Part of a small language model's weights.
Size: 10 layers, width 384, 12 heads of 32, MLP 1152 tanh GELU, vocabulary 16384, 27.6M parameters.
Architecture: RMSNorm before each block, learned positions, biases, untied embeddings, attention and MLP in parallel.
Each number is 128 + 24 x the weight over its row's rms, rounded and kept within 0 to 255. Layers, rows and columns count from 0. Numbers have three digits each. The size before them is the row's rms in percent of the matrix's.

# layer 3 attention query, 384x384, rms 0.0569, rows 34-110, columns 336-383
100:128074100147168168159165160103119127111110141122144141141151096088142156160116107113095137171114149137108127131153130121118117135198169124084102
098:080165180102149142129129119163133120160179115117078152094164129113147145123142088088102181138138102136123106141135151157117137153094112096122152
095:141132121131114091125128117158117132066169148116124124119141146119084085124086157137154136135127113166146142146105092111133090140112084106139084
097:150135102161114154143121126126124120095119107134122096119099121162139113124071088139110160127157087100108155110135105124115129156100079108103106
105:100118139124112150069131142101156110107125154138136178123123127107176134133159117129078141111170130155109151108152129095160111119143119103137108
100:120169134134160064157152143101111103126111131100142119126134136160124136113116130143135107135073138112132152113064137130118159140156105123133148
101:136148129140152153150143110130144093174100145102151150105161159115126112107086121113140135160117126130147144084087098129172206114145132094126120
098:149122125124099135146067120128091134150113120148131086112120145146070134141077120121113153115162176095165140091126122115139127121158113117154118
099:134109098099136122143105178124140126108109132116141118186114154147132113148147130134139101112119097081122142116152138139182105098119113114084141
103:137148110105122088147123128137156103140140147122158115137138134124131106113116151135140125133160142110088130177113134105138135110125125134124143
092:073143152164103134125178123142118148151131121093139131117117162129110164105089138092137116142097135130123098121138126141139125168148124127109116
096:157088114079151118112104105165099141108074122123122112137125199097138145115136109149116107131085117179134127167104109152175140134100162131147156
096:185147131150111122107151118106104118150132108141072138096095129124138147156137065116124119161158096132103130147092177089116147149103126177124149
100:123114119108131151132182107167154110149111148124146147168120158129087145139175127140182133136176179131127097101121095101070116074126136130156118
094:174116129131140150176128133128151138117125168142158107147125178079121163112090116130094119118159095133152161152127139150143071092101123118100119
092:114132150119160160162154111128118155098148122141131149142148177109110109130125111150113140165121143145112138126162133119115110185142158152145114
100:083111108170138098108153150127108106168141117119169144143135103122164145161166121145104128118134109137125109117125122150097107181136121142154125
100:114118102102125081156122116116133145124122099167160081146102135130117163156118095150102133134109119077184150119124119114146097115138153186094100
098:124123090129153126133152171131146141079144099101085147143133111126164119126148121137116138154085158167124150096112128126107133087132127090161074
100:119136140103178149147150136190165098166111114105086133118140135100157143136135159125123095135119152118145133122099104100164102119088107129141143
093:120120147139131174094188106132115141116137099107131120117137128112148141184123150118101083117149101092149091118130151150120115119091164127137117
097:097157162144109138085177115126186107130131123152114149081122112139168139114150130103098158053121128165154151186102152105156162142129098130136144
093:124080079154150126121161141133136092149125160146137154122101137128147125123091134100114113118115117109129122097122127163149153127165112140151170
099:129123107124125124120082132120123152131121103178149119085120163155137107128126107145117114112172084148118135165128135092163146175164140105143136
090:161086157132095130125138144081107151137144107129119118144177159104124138133177125158148133110121115173135110107118109139105132129160118123116141
095:121104115169152092147134115116097109087119148110177094112134096152135102088133146112124124149156090092103132075126133155169141154130125143131145
098:118122062187103110122110178119143130164127150137155121177136160146178158101110100127201172151123108141128062112117123123129118140144135121126160
093:107119129157124138064126165122150123123106108121129103166140129120110100106106115110142119151071151132127128109130171159160101141111135090092118
093:112119136107103101146093136129087177154110111141131070093133140135109160123146135105144137145136117105147119075092132175092142110127152130142107
095:123114101111121091141148146129155118120172110137155136116157156066150125178150123151106107118174149144141123105096142133126200127109125158121094
084:105151133157083130191112123157104112114124135192106060088141170118112094121146152124100109134096091130155099123155161088086153136126148161153107
091:146135140156107153136095136146129160140114141137110124126127130139144134128138108124143140121158140158120124078161154120135158133173165135143131
095:080152117137128135115124111137108135128130131132101110108143156112120120115091161161129103111094106089100108097144147135162131127152090134142141
101:137116112115115164118095155108169130111121108179142134125163167142142099144161111120157102126198142171116136140106113130138161152132134142125118
101:125145124117172142096161132090114113131135153110140132115117149075108121085133104124160135164082100162145129123110131147061171086146096172140127
108:086044110136169130128109120106117127160115135122149171107081143158151140132120153099109125122128106120113145103138120129089143118112091117107135
109:118132134148140121152101102132124118136117141088140123127134117132123140149085097067110144121161155112107102105096111156151143113154151143171125
099:130096122099168104128118133145146125107150124157151154089133106133151109132148135125156119130121145119135157161132086156163148119130117095152120
090:129129132116124112146109176096094136081142126135134102129083133111124156132122111099114133150111114116148084120134127148123116133136106123153144
094:104172131136104142152163131144111144125124111143139099139114118127140123099135103095142141188082134141137139126113103138135142136105150143158125
099:169143140157093142101087127088093162087122103164132129108131083140100130134153107116124093149170160080106182140167110089114130167165139158135142
112:059156131135140123130153145135157154104132120142111129113146187113127137174101109159135119130125102138103115119097114142119130103105111162160127
095:080126104123157108117125134136103163117109138076146102134127124133140145162129126165137117138129124216125195137109175133100150122144146134130170
096:109073110141125144128139118124139111150130103157149140128139125141133123141140179114126117134143154129155154086133098132165135114108130136136116
100:146108106118146100171114134128112094123129115085099136109146106111111141121111061135156177137074108118180150121120131102109096131117165119156084
097:115142152088113153170155136099124129120143114187120112090121141087113121161127090139086104138070083149112106166102136113113175078130125170124160
103:131120162145164125134129082132129123160119183131135104166139093158161160120113143139132095156182131111116133089103092135119129126137124140146171
111:126104120103195109140152118159131138139148125124146114170148171142057134127114120078146146121144145112112151128135128143123108131150145093135156
094:172099156109079140124123170147118150133093144139113141152157159149084159153103151133118138119131136128128133145106150147143126101149133167112122
095:151119127116180135121109090137158128153101095172147148144140129151156105113137118156085137155130127113124136182115110141157105142125075170172113
100:121106095130143100145151135149148095105118105141128121157128106103158114071161184167116165105116143131133116125150135108136150119131128104138109
104:139146130144132115118148139134101116114110101121134119119138121104108127121149105125125122075121103165161146104106197147113125124134148137146082
098:143138109128110109147103167117103121125100076148108091141123131147139148116130150156085124110112130154145110159104110108117115125119144115088143
103:162096139125119122162122160079104144167100137096090107136096140171103167094160149132157138115140123077119130123156111133126128185177118141130098
096:121131104121120133121142071146155149097137122159131097141147198129118132149083122111152134111064122104104077129173139143155134155148079143135086
102:113093063158134158118132155098154105172123154159141086154109136194170104129149129139138153144128126106170122104118090115146150146105131135121152
092:115120089125117091107136144148150111151157145145156126107066142110159115136107152107147120157130130107123107126161087121145152106140125122117116
096:185079072106115119134115124115132136154127118126147125093054092113143112114116169137138137094116126130098090150146137149154141160129133126115110
105:112146146127135107069094124179137154105111111169156153154159134101122123103077137133119181129136118126094135086127159146180127129118155110134142
099:117145152109096129143101112079153125096127135142116089105135095099161137178081120107070113164153149172103155142100100106139126125129136127133134
107:152160131130112149105134110132125142112120115094140152135179199106151143122154116151094148167124142153095144138131095161125118158109142117088110
099:092088118096143091125129107171098112087199123076154144158073140161118131119106092105112109135076131103133104133110121095126124136140120147119128
090:105177105133119092139085126142102093124169094106105135150157146108137129120121141192101120076124120133150182130144141135089102127163109089165182
084:138129120132177150139145124146117063099119121149143123155128168104175150108113151135137107149113129185087140122149136135127065102167119126112107
092:075114145119147097167110158144119127155107117145166130198142098149149141131152072138097076130116120160114142124142096146085099128154174149171128
088:119147135150102105119098101105163137157123120108141112098103130120106112111133158086123103090108158120137102104111150138191100110124109120121100
093:133149132098173113147153127117158135098098134136116094132132129117137173128132140136129139144139138090143151099116114105128117156149121129074166
091:114126119115127162120122140118044126107146164128182089146120092139055125079115131124097124139151126094126139095124127113081139112142124119071142
091:096165171069105161127139094112196157151137126132130127104117122128148110122090118156123179162110121120116117089112128084110137091104144117142128
092:141087100161137094118162120154205092131117084153116099167126133088139110150098130116122119086120119097119118148158148112096131116138072121132106
091:117135131098122127162092123121125111102125081089095115114126140148100124161109132132122182171145140159134131081081110121147119101181102184100111
094:158090127137129108102166102131122124151162131082114128142139129132070108146111152169106131138134144144140142107132153135107124106106112095118134
092:161136135139135101114113159114140089092066083146136112107113139164151145130159128105136129114165096110110127112109154114132169092182155120142106
090:119140136157106153122114119103127125111126123133137144172107131172114121148127121126094074138130131134156164159113144131125147149095122127107101
092:130095141140108151143123093093114146150128121125153122082132127141154148140134112139103150130143182145146108150153114120143162149143099138124122
090:147159129161131104119101113138093156149127097136121154112121088119117166111115122143143142163090142103139118118134147126161141117097112138137136
088:110102145123133102118068116116159122143154158183137100142104087161134126119174152167115091150142103130093126146098142089128114101093139135134147
# layer 3 attention key, 384x384, rms 0.0546, rows 34-110, columns 336-383
100:101124134112119154092139158163116133161134103150118120144104110107134134137188154113164092119138138110136121135101101161122132106141137132157171
098:170134098100128144120160139119104132097113130114138136119112092112110116137161123140131101092124102128158138102095139122027117124137129166116079
099:104136150170129181111092127109098121123109136138128145110135135109142156141120105154042139108143126112113129082162172125123123131109151142185125
101:137114176100103115132140133140089143136133112115146112123175129104124122162155131119139136136115146114131093144194155167130141145156149126129147
106:105137066135141133140156117111127138132109082106136111162129135145107134089121133174157133131102111153151124120147178136116160115149151145131138
097:133141131088101119093124129142137104143120115119120126143094135115159153153126091141111178149160107116120167182145157140139131109098131120097115
100:122112142093120117150129147124118183100136129147139137127112104152118127111152138125123108130107111139102056113130153113133108092110157134095168
100:147119156137154146123147121150133123070162103137142142122123139127145115190133152135124157162094122129115102175145117095146114159123147152154143
101:127171134161112107145131133161167123138162158136104128094145113122109126091088137131121149161126133094093169178066136101126158140133090126147115
104:121141133188074122114111159103129157104123130159116082137124119200125143119120114127159153140096119114110142193172135125168142159123113136113122
099:187127140118188110108091127050139154090115126131160136111103107130140090104149131150101155115183090124095104097135123103152160120077125088098175
094:178164137103088122157137150082157110165117125122117143130110099150135114133152142105134123123136148109114104119142134125135121125148098114090150
093:116104145136134102125115099163141108146130156112196140155157095138171116082149169154094112088109106120128140126120101154120089069128101099128131
109:101160148123124128122148156108129134097140123130101106109127130121194106102086131119137087094104098140144104151177141173180172128116093104113167
103:086114098129139099084114136115105111119144098113083147096139091165163098100195150163158160180107123162099150124085161107125178171138157127126132
095:137129124145149130115136139143140128136092151112134141141121082116142157109122138094153121122120122127141122088124110135134180081098155138130168
102:118095155088127140124144125095164161122107117122097126158116143135181149133149128162130110166115162110145118142122111131125167103152145128144139
099:133107147119118178145162142146103138149117116128090151153133115114171145145155139123134121131126184135068107129159107165119163164136161096171152
103:123109123122113127129133083126130077120134136092137143118115128116127129096127134119096140139145138095129119105116158126122105135125101144123182
103:151138130140138140106176158066146130126129136103137132165107135137098165131136142126140117133129127127072107134115154117118148106121154133115154
099:123123111115112128118104146094179095126130144080115164139149124123117089089146121131122156127127143118091114105093120106107091122122095103117133
094:121105065096143094162077118115089153145128109118150102163168147141090135131137123184130130184108121127138162074162145152126103114135164102134117
100:136163151120137151152103095127113100090171142080157123147136120144102131102122139108199145084129127149109111128133124121086104115105134119092132
096:122117152114148137143128114127126084124117136119114114153123092125087155139136108172080129148089146116166121095150105163123168077139158153117144
093:150135099121144139097198116158135113134077139119131144131096135126179171143124142102129142129104138107095105101128128127127126139112129114125089
103:094136151084102102086088136123133146135156128137130124108113119125144110135097105113124148111122149181145110117163141159122153153124150087096129
102:150148161088133108130133088132141114098115113118092132107112079128155127114133152109129138125109149142135161150149156189151153141107141134119123
096:122169150128110121178102082091143146128132158180132158103123136126105112092154142128081074094170092143108122146094124081142167127115093130148167
096:143095141126173159129151125154113128109149103114112149165124109115159124184145140179101105134096151137128158146120112087120119143134123107115074
097:118141143157153182111123108153111145112081117104125138145108132136119143118112135137150113192115070123154127058148114119100121140146122133132153
084:116133120103128161142111148122150113073134101089123158121138104146134111101153149110169140136113126121122099113121158139101116085075167080106108
086:140136113173160139097114106100117092151142121115127121114107155134135130151146128180104137095167092138139115139141088179171157120128103094141139
088:129148099152115153136109095128123139148138153104128148155145173123129152102139110151136113086132144110116109090146130129123144123108103117135156
100:135121139136135154140135099155076126110096160066132121103103101150091155106143118136129121125112124115150085128045075120118165134138109090125107
097:146121159165125143136092067124142121123137142074146158120113159098143128104151136126139130095141133095127083125131135165175135139118112128109090
100:155113144126112144081149106117113136137139179147149094175111152113117155093136133175147102123150099153153106146115130115118115096148111134127135
098:137128103101122073118116120122127142132107096128142139110125129138154149146115138145117134187161110134151122088135127146127111144108151102090113
092:123084126135144135137110118096134141117111176112121113124123169121141170131116161152141159077139110137163145176104104128091138141140112137113124
087:134107118175134110119163120140172093140146139115123102120186113112147127144091091126155120106130189113098145176157135121109142145117124109123157
085:136124155125157110162119146158140103123144118115142171101160112142079116131125100132140104127168128098148136118135061143101116147147114123151163
089:106108160119096178147130136129147122142137091139116093092137111143143151183121125110111161174101146136125133134113135116115150168147167104133104
101:140150111159158085178074088152098135140181081138136141149113123122148114143169124110142096099122144159100111162137135103127094134109079113102101
091:114106092159117132131142110119121136140156127143152145140105122139140118155136121168135115138129093143108155132147136136104187136114143119155108
095:107155113095179146125127119121183134081110160157134101110174151112134112127125162170122091105119098162116107148133096131122119127173111131148138
096:126127138074102111139138149119097151169114098172140107149120141158142141127128135135135140127155155108151131099169125149138129128151098125093128
086:125122135143121125093118169133154108118132141108106128122105121164084121043145132114182140073127154108117119111144155111141076152081104128112152
098:117118124131115126118115146092136123155122115175154134165107134088151123130173153093114153097123131136113165158115119114094140129137132163120153
095:111144112122115161148112140123121137168126136139163094142149121102149162147120165123114150118133135148124128128116159141115143134166126141124142
085:110174095156118118112157126084117155140111145123124108152109115140133096113123140147085168139117148154168130127119098158105148140151136128151098
097:135101106145094090138109137122138124104144153128152093168103155128096143162112106109116106113146119118139149143127120095085116155141138143152149
096:145145151126106137106130086123130154130126133137164124107110131171105151104108118173112119115126145112141104118140146133131148104150153140081126
097:107154089138108077105140068146161141095121146133143155102117136144134113071112115127100147114126166111120112099118102104132133109109139154149151
093:124118129089132163099137117145153132106169091142082134111110136112117126141136097059163148135146133113116119162102139117152105127108132119138146
098:088146148133152120122178151111097123164149111143178101141110140131127143142136145136132136132128110147140092095118119102114169080140168108118150
091:114132152167114081112133136146146163157155100130100111140172117119105132110153120175119122136146138105122120163138145178110130159129155117104191
096:109154112061131171113132136164141152109115106134149157105123127125141144103124138091129155159093123115127129170113088102133147146154125105119097
086:124117117092172152140130090143210139112122116132109116113152132146147164163117132104112096132119146138114164148130097111111162142107150095151118
086:129135156143104151072102141167120144126104142152088113128110140089142130143080116145197087109126154139144101111144145102113168106092127127132103
095:167173136147117116152146118120106110135125173098131142143147123131177108116160090108130134139126094110115113139120124166165153120143084094112111
099:090104131134177155157131111181152156136130156156161125104108145109114117163123165146126095117107148083160111105150142119122125162123144100150117
092:136152138125121097136116121185131139117143152143124142142055129120154163145122128162127095115098119089126129132152123153152087100149139124144134
086:147135174158148133101115132110134128131128135101125161121150123155170125180142125155132142114148139110131110066122177147097114154156091120095162
094:123135147133096106095121158106104141106101167122153128113128084136131133141174118128119128151118152109121136125074113150086128144142134122093140
091:099157145138118137116139139167144170130120143131144162154126121179108103118117137135132100092137063139104133137093133114130131131081123140117166
100:129103133122103129144149141154112110139158126135092105131124123114180156154160171085179142168138162083100150143125143121129133089098126134124117
096:100176115142147122128141112109064118118135153121124103121123120151134080094136130148132134155152091148156143103145162125113134135071128138101112
091:148125137153112157122145107122089129142125106080144144105126128140142091129110091159112112127143132185153082149183138164099134108103141120149106
094:135152117151123123122128123141145136107150107138092146151135138120172111137119137127115134163125124127129147092213120111125125147102110124134104
094:179115130109158130107101108122056084145137126087145146112153106099123123090146134110126080087102119122132145114134124098104096130124147135132159
097:152145137108144135124137157142091105119167177139154180103156114141149161112165121127158106135087118129122135153101072141137129146112139132146118
096:121144156114144148099166120172117121147127168101164148135143123168148096153137103121147058112115140093169053104184145135108140151129157149144137
093:102182145123121125154127166118146154136143091108084146158111133102137099049125102127167135159090094147144084108099148130108118087143150146134131
095:102117122104158122113128121093145117124136126115147152113139128151142131103149111135131128103129122129144106092118121147188119158141150107131142
091:128121090139135111141107142164183172131146115137124104117122133135158109115135088175186174132087111130129151170138159148109166127137133154167108
098:115155117083149154104163127161135144127116122127093118173102142105137150169131164149110121161122133149122154090135101141138127115114184155127131
093:135129125131153062107098126106167094125129146133113124102127141148107127150113101118163114106146137148094131087139140124136117136125133105083147
097:149133102087121148164154137143108128152085080098102123132136119107146163156106114157120126166120127143166182141143117150167119148167154117170133
# layer 3 attention value, 384x384, rms 0.0857, rows 32-95, columns 336-383
106:120092111110118150104137139135130138139099124124148115142166119113129162140120156098096111158142148146128146129139153152077150143099129145128118
117:118131107136081142117113130108114142160121123126115127129057133141174144161142119145109080156133118098140127097157120102127160113136103144120115
107:108124127146098138133145149148128134172163099123114094174089099170104153111127167142076119150128153140160159167159138158093063124107159099107140
117:134153102113105109107111133124163165111153127144117157143145104150177142109121118137174100108110167097096124155093126103121101097120141168118078
109:071154092130137104138105115173149109105180117136135108124134158125122146114113164091131097099145165131138162166105143135053089074169150125148115
109:130124136151113153111154159123136145125125138117153202170078147132143128163123152135103136125117101100095128140088153142149131108130147127165168
102:095136133125165178101111144099158116116172138136132126093151152114164142124136135176081103110113090118115117104108163098123160117143134121124130
115:155141186143162100142111174140130101123167115161081125124107130128149095150162140150179140100128140126098145131076128141130112173161085128137114
110:125078094109125131104107129135110102142118124121120124147109152101139172142077143142141128102094138121118132093125149155135115158122119102149127
111:156096146130118085132170134131110195124132110090135110122129115118118152125104100079116140138131136111121113109120119164102148132141099101136138
113:097124155129144106151090094136112125122124152104124142091154135145115126137139128114136132103085134068120116177128134143135114136119139083101092
114:173152109160101134148118089120135161153118139165141123125121124159125131136126170128172169151145130193113126138107120097126134106132144164126126
125:097107177129107101083132112138133104098133124123117141114105126118155169087132132127112103138120137189129159160086091138166147120150113146077106
118:060133109141115138109123147127095060113119096117148107147142142085116192106138112132061115094117116171088159121124151116112107128133125113122119
102:129120120177126172155105143135102128107168146154139112131164122107165127153085150104113107108163113161145127141128166145137143112145154075089159
114:145123098145126103112102133120128155165159135150122106163130142072129150119130148150099121177143155085158092105152118147096139107109133140158083
104:124129102131113133157130126094125138143112147143148134147123152145118121112137082148183140153130122162151170162140074123096146128127162113138116
111:137153129133129109132151151123148115141178139123118145138136103145113097120140113128107165149115114186133141153112105111156168134091082125138107
108:125134116151112110111116128136122128179083117104169101132148107133106123121151135132185135125078152113143094057127150111146130112116134129142113
117:111124137113119107121159099122122127082177161112150115165108163129138148148114157146059105086124146086134133132120107114123129129111099091126149
115:135165155080176157182111093166145126113069114125113137151120101133080117122143129127146180137170144094108122134110144087110154137151128115126153
111:147087098154116111124135122105139133102120167135171136111094155141148148124093148137147138138118108137143116148146139109173113137149123169093102
122:118124160109108121121095150132144145110124127122148136136129181143158126128102136168111126083144126146136169135118136142120075151149151113107085
113:103136152089147163118107116131136129078103146131112097152146113111148110140131126143124128138096126070152149140120145128110117148119103133144097
121:077122043102150135149124157122106100113127082153142135119179156119136137149121120113117129091091107121096133150143131171134082147170127127117168
115:120113096149137142138109118137158113095139144146103106165122123143127114114133116102144093131112152147145088155102118109160145111087121139125165
109:138119109107112122151108145107134146107130103150132147121133162164117121166133139134166100187124145132112138121124111109110117106131091115111111
124:098143156135130156129140133118133148129142145115130148133151117111110161125142124121112109121141166134123142130117117137161132109118155159093098
111:130157137126095111104142155104128141126093132133082167120129131133120115135178102140118150115119156165142125209099155137124124171118166115147076
109:158184097182085122154120175110092129147095120140125136110101123137123100134125106160097164110090146135112119112125139143095086146113181110130113
118:124131138119147087144122118129142127119099127163135102101116116112118115130130102116179137145151123130146144162109124109091175118109102151116110
106:137112105166128091115152087116080121120140141104112138148147075128123139117172123117134106185121127165157125165126127115118120108149141131099131
073:178062134119186139124123157144118140085120168070136122150165065108136143126130126124140118168124110118151133150114145105145147133115127132125115
089:146094130153122140155132116136116121111155143093142098103132068119082153142094127133141137149090195114123141155172149182121136100098081125145093
083:177132130121110086144138111108129146122162109086123103132099165109187126119148140135131119133152113126161132084111126125170121105089109174122101
077:140139109124154118128154143153141146142089128135105105127099086156144119134132150107112156107132110112150133113122103131156093129162131150104129
087:124145115128131157091128177162113138170090122072117146110113110170099149149121125121123133112101104127124129132091142079144171115108144126070106
085:118133099121145114145103100129113114151191139145118125154089144129135133132131145137175143160115170142120105165134143150094140090092133101164134
086:107116139154130159107104160148095084117150125115077125143131107161164110141142147115122186130116164098126117151101118147121121116057138151149132
085:099132113142181127200143143113145150155150097098119137144157161096124094130133142122138129113153131159111163147127140092145070152118140130146107
086:144130079126116111130120119127138127117151110096161101085140130142096132127135113121078134117171137095128114077156072169128093165096121165115146
082:139138113118165098141132114139076146172115120106122113117126113090087131151087123139122098139082174106142136159105137111116116166077137161132113
092:119117182160098127129112116089161115121142101152142112160106183111113142126138153097142164145109134104114138117170130103130086126146119164151176
083:128146163160090116153154123151167132089150157130123119130141117169098107165134167130162138141115133085156146143142139137128124134121154152133133
086:163132126152151159138124121095134163084124130132123120098119095154138141100142118152124122081095135142126118116172110112134122135109121090150148
087:127149120145141101136131085092136162120150082149089125108120132129140147105110117072119136150150103132160114111130130101154140136084119154137160
084:150113151143132161135140155123085158141099130092148129160126156130140124084165133164119110136112100155088129131106104116117115130131118159156073
089:144130169180127107156141095104174164148116152095120080128144130148130130129106121116112124127146141141097138161133149159103132114162168137166128
088:110159134117131147159113136110095149156129164142136098117105114107144130098097140140116116126111082155164132155104140110159155092120118158116126
083:124127123168104136139119098087123121104106077155109129152137142145153125140138162114131172129109118142091102129105117138162150113144139174126129
086:139142130088150118120134125115100130138136125163124121103148127118104088082088177149156133084079086159108153130169146145125133142135159131141117
083:114109137113108141113131163102121085096115140096125113113070118141094112176142099128138139144157087155138133102134116128068144132134161137148086
085:148101118158122113138103109131134175103169124163109129143138081156149142098155160145141141130149147132127164099113128175149123115186145107116154
086:123176126117108138148128077119161148122134124115174084147142130122123122089117125096108166142141131118152115125116128131117164134140123138148151
075:140134117143167146135170189192104103101105113131137151116153123122147126122114131140130115117084131183117090127146132131092172122139142140096144
084:113136126079128115113161118116138140178171112133200124146161149126119127119122123080125115115158127112158103142116129107122109099141085143121127
078:137144150132085112136166131097103087107139123126185144115107116085101107141136132151124134145139120142122106098148094152100134090167150124121158
086:133134145104120114162116128166181122106135098076092106146155138125138149151118136106140133146113101153148107138137094134120160126114140129165168
085:100141089139105127128138091128127139122074098103132170152151112134117177153149108100157162101083148109095135146129112154154111146124081083143118
081:130145133161112119122143136129093122125153159130115085131149145119133126137144125156112122138168129128143130143148140119073118101114144146110120
085:161109130157133137132112095131121145145158164124178094086162082135109118141095085156110076131156127164139146144090133123143113160132148143153151
082:100072142123125105102126139128129089122126095103168132129103106151094101154139116137133099152080118144126127155107129129137108181168182109161126
084:140135114093143144149140063135118115098147150120087153117099179106119119128151125105145087121086141110180119124169155123080152137115104174128098
081:114141149162121118093104076120147102133123110128120077151137115181124116127094110120146123108149154101123111145168131102147091147118153102134155
# layer 3 attention output (transposed), 384x384, rms 0.0752, rows 32-95, columns 336-383
107:174155111123143119135120132124126138125066149137137167160113150143132147099133148135138115127134101135140135129085123158110146114144166130134115
117:106152082076123143146163119119137160132128128123146103131102126141088101180116129117149112110126091120124126071173104121093105119128166150142134
106:147157128086116127129079123156135158149158117124088132101098152114153117126146099075154105117145108161108153126114130124135155101141131120111081
113:118146137134137095113140117167130166118145119100135144128157155124149115140100101107128178081159169107141098091167159167156125125140115106170105
111:099157114128130111111057085127126151120116135162129121108139135117149132114110113140129139150126133139145087111116133136117096130118170125083088
110:151117094142140135171149134134146151158110130106131144133117120129115103170103146117167158159137139153158108173167150167138157127108153132115154
106:104121134175101122123125141119125102161149136147178118143137157143119151121075127136114182141101136086158096161161120119185132157124134097085132
107:126112116144162155137130126101134157159096157119101120145117108153146114140094135127145124127139102148124138164169155119127095131191100116149134
105:131137100115140095143117116116152118123116151153137119177105130124127098122106105134183111100143118103104113147097133110183154126156117147109164
106:143120122128132127118125115125124128134116144126113115138115165167170121117116126110097126171059129160106093183142124121105115128150095103105121
113:096172105114135108145151153149116079118113096134138164170106138151128137113150125097126143119125139118118139149134154147124113102133118103133173
112:184127175126102122107125099138121129158102128147145110124138117094086147130141146108104137090090147153084101144121139114162154124133124125155137
126:103090153097173201131105114155107151083105112161118138109129136135081113134091161111122139158143123134134136056150118114178157113128168140113132
117:105108132127130143144109120090110152129135096114117106123113145177133134142095093117126130104118098104081138142105117115128096129119119150124158
099:090099127078116158153116129125139139124138104154090141134139109102110121144128094085106122109153085097096106123140123141160111173128118107121125
108:105175109146139087120115155124145098203104112123144102097127156080152127106157149158116152168121124112087139139080160142089068137164114103122128
106:164154103099129098132167076139131132121123164132125128110131153146102154153145121140113116136088091125104153144109105082142151082113145078116112
105:088134133109167150107115170105105120182123191113147142164124142143142110194143136107119127113117117127129131124124147067156082148088155129114077
103:166125090172161138148131121151157137146123157152117109130136136133109095150119148167117129110183113146137113147091142099150157109112114102147127
110:099108138079141105141112120138112110106148185109151106134107096166136132112087162110126120112084126120125139112109129162106127151103133070093130
112:142123145106159092124087152121122166173109159148130147134128134113127102118103107149146128097159149128111056108132105096132127088154128090107142
109:122128116137128155128156147100148110101100111203131125129125140131133110147107140145117114147148109120094150161119114125206143198103140117132120
116:129101133083169142129124114117122161182118090149139136128114125127084116104145133107129118107142102120106083071123117116119074097122122161166093
111:148102122097138110124146122164137127128126104126133169108136094108069134134128120132105149130120119113102157134138140127122079110149147163111126
115:126120107076103117102141151128149111172116157157141159141134091140163136122109148104146103095150136154121137166153123113094112117149157106101140
113:161136105155143102136093123154125111083135162119128105139137128124142132128118162133119111153134134129100117119152127126098113121126132131120134
107:141098175115091166111089105099144163101122146101094121162104124145166142141127131118109170164138187141077182137088152145073104172167138141119118
119:125137149081126096102108144161156118130118102146117122128161124104138153126127074108132118082127133122140170139106156177170148091134142106084107
109:099157145162112158100147171131141137129132128159129124150149149081099120129113112106127128153138089080112174129131123126117076124145124145120111
112:168141107135148121127146137114096137155160137136118127117115152118095090131150094100159124132150112131138097123128136093126144121105109135122102
112:123085100139106138111159129102095139128135107143105107139150147121124149148157126150123111195142106162087148171098168133108115125148143152140122
101:115095121123110110121109121129120093084110101150145134122131113116169138142142102107117102130109144139146125102077172107154156143129126089140092
078:139144132130093101083140123088117117159150127119134117141147143121085137167105122106163107086140127093172108136152134116142117109119086142124113
088:158102114113123094104167107075118184092102139115167155136104147144137152105146097108104121134115124080129166089105116106123153140109103136108129
087:126113114116119144093140123113135093113144164132105111152169092140113127127133123088106102138134123143113160151122099125136169125118147149119166
081:108093167128108132115098118089134137138134123084080101122119135121101108143163097148135117113115089147147104134104089147126119174109140083132113
092:118100159133130121109161106176126134169131111135153122148084112139147140132075171131108164105171139075101152111143108129118128164147115127179129
088:076098151113145086134130136130141103129127118173159128130126123159113136047125115168138131124130101117114150143123163130104115094155166089125137
090:110149122138139111128146105130113133147146128126160093132152100089153142129080154111115100139155150157133115098129128142127165121121161127097138
084:126113139172135148180141142144118135173144117117134094134147141148147140130106137132120139094116145119113112178115101110125123152110131123101141
089:118117135083124132108133140131164094114094128092174164146138133143121176095150134121147116139162119126092141118115117084108115151160090104121119
086:115144073145134120146120124174138186153118128127145147130143138158151119152128064143131165169101128124125105098123104120148089126183137121103132
092:123158179123126124170093170101149077088113108142123114105123147138125081147115109121092122160143122157119119179105145136161122103120128080098104
088:166094104171118145114144084133134155166163130106112201167148095146132102115147140068113097125152098141134069142110120148136148089122147127133131
087:090173111107106080145177134111113135100152128166101110075134121140122112118132111096109136130097135119123159093153116097104140185107088120110103
089:117090115113114149165124147134123105130156137126190111138124109138128117153165087094147099126103172121152142185104145146159129103143120105147130
082:129166131141146119099145110115141131089150159111165112136141101122135146103137123180142121071103155107096098116151137091084127159151114120115146
087:153107061111111131134099132151171135147151129163115125122106171138102148130123096095119085145128146131129134179113140138127137125090120136124110
091:114142163102106134088116100101128147130150117137180141143102109107115140116125109133137147126106115111117098162119077154125121082127156178137165
084:130117166106102138120104088104099146082114170132115071099137122113104109120117110107089122082130149105144148123104145104122134156128178148127146
087:146139132126141136149103115164154122151133130151160099125107092084138122128162096119070118135110116185118139125108107116145146114145144081145111
089:169127149096126058130164098133122151115169110138109096168127163114134105141137140103120158107118051130122134122166147138113083134117151112132131
088:070109101134115092171158132119120109145171140130165133090122191099130137091140132104138140145127154154136148125107127152070144161120126152133101
087:128100090149146155146148165143116147117150129161156149139163127086131098146116142133142096148136180147153176116117119137103090093122157157159121
077:137141172139157137106094137082129134105114159123149164115114159121116120139121143182148157129166075144166065139105080110158148123130151132092122
090:101106156118121129151129089144114111082115103120081077162127143155119109129155138130117106162115115127141156121114190128084160108144178147142101
076:143118113097125143168139132139144129117133097139115113140124143134112154171154150099145121116184082164144129156098131109114100131088117158088117
086:108114152190152149138145110155092142118142140085140097104150156135174137122129135120122078179120128163106121149125104126162117130123130134153119
083:101167159091140129160122119112130125138144083131146111088130127124099120121144133084110136088155147137110121095127153079097123129131118140131170
081:118161115125118114125123172105146151144115115117101114130108151132118150138154094109124160107122125161137154137095133113139144079135150125150149
083:137139084125111124080126098143157130138140160109154144123167121127113142167080111097121168105105109108124126107149073118124102148136145110165103
085:162121115137107101164121119138134100153137121084109156104129132137091126131144098139126077115152117149126083113130098143121136114141123113139133
083:135124166075148136136113132164111114127174081110144134127169137157143133150169103134080128109148126131097112141148097140169101140168128088129104
085:128126147109098111128124108110148110135160131159174150145139105108152140127156144108111102130086141119112153118101104094139112129132112102133130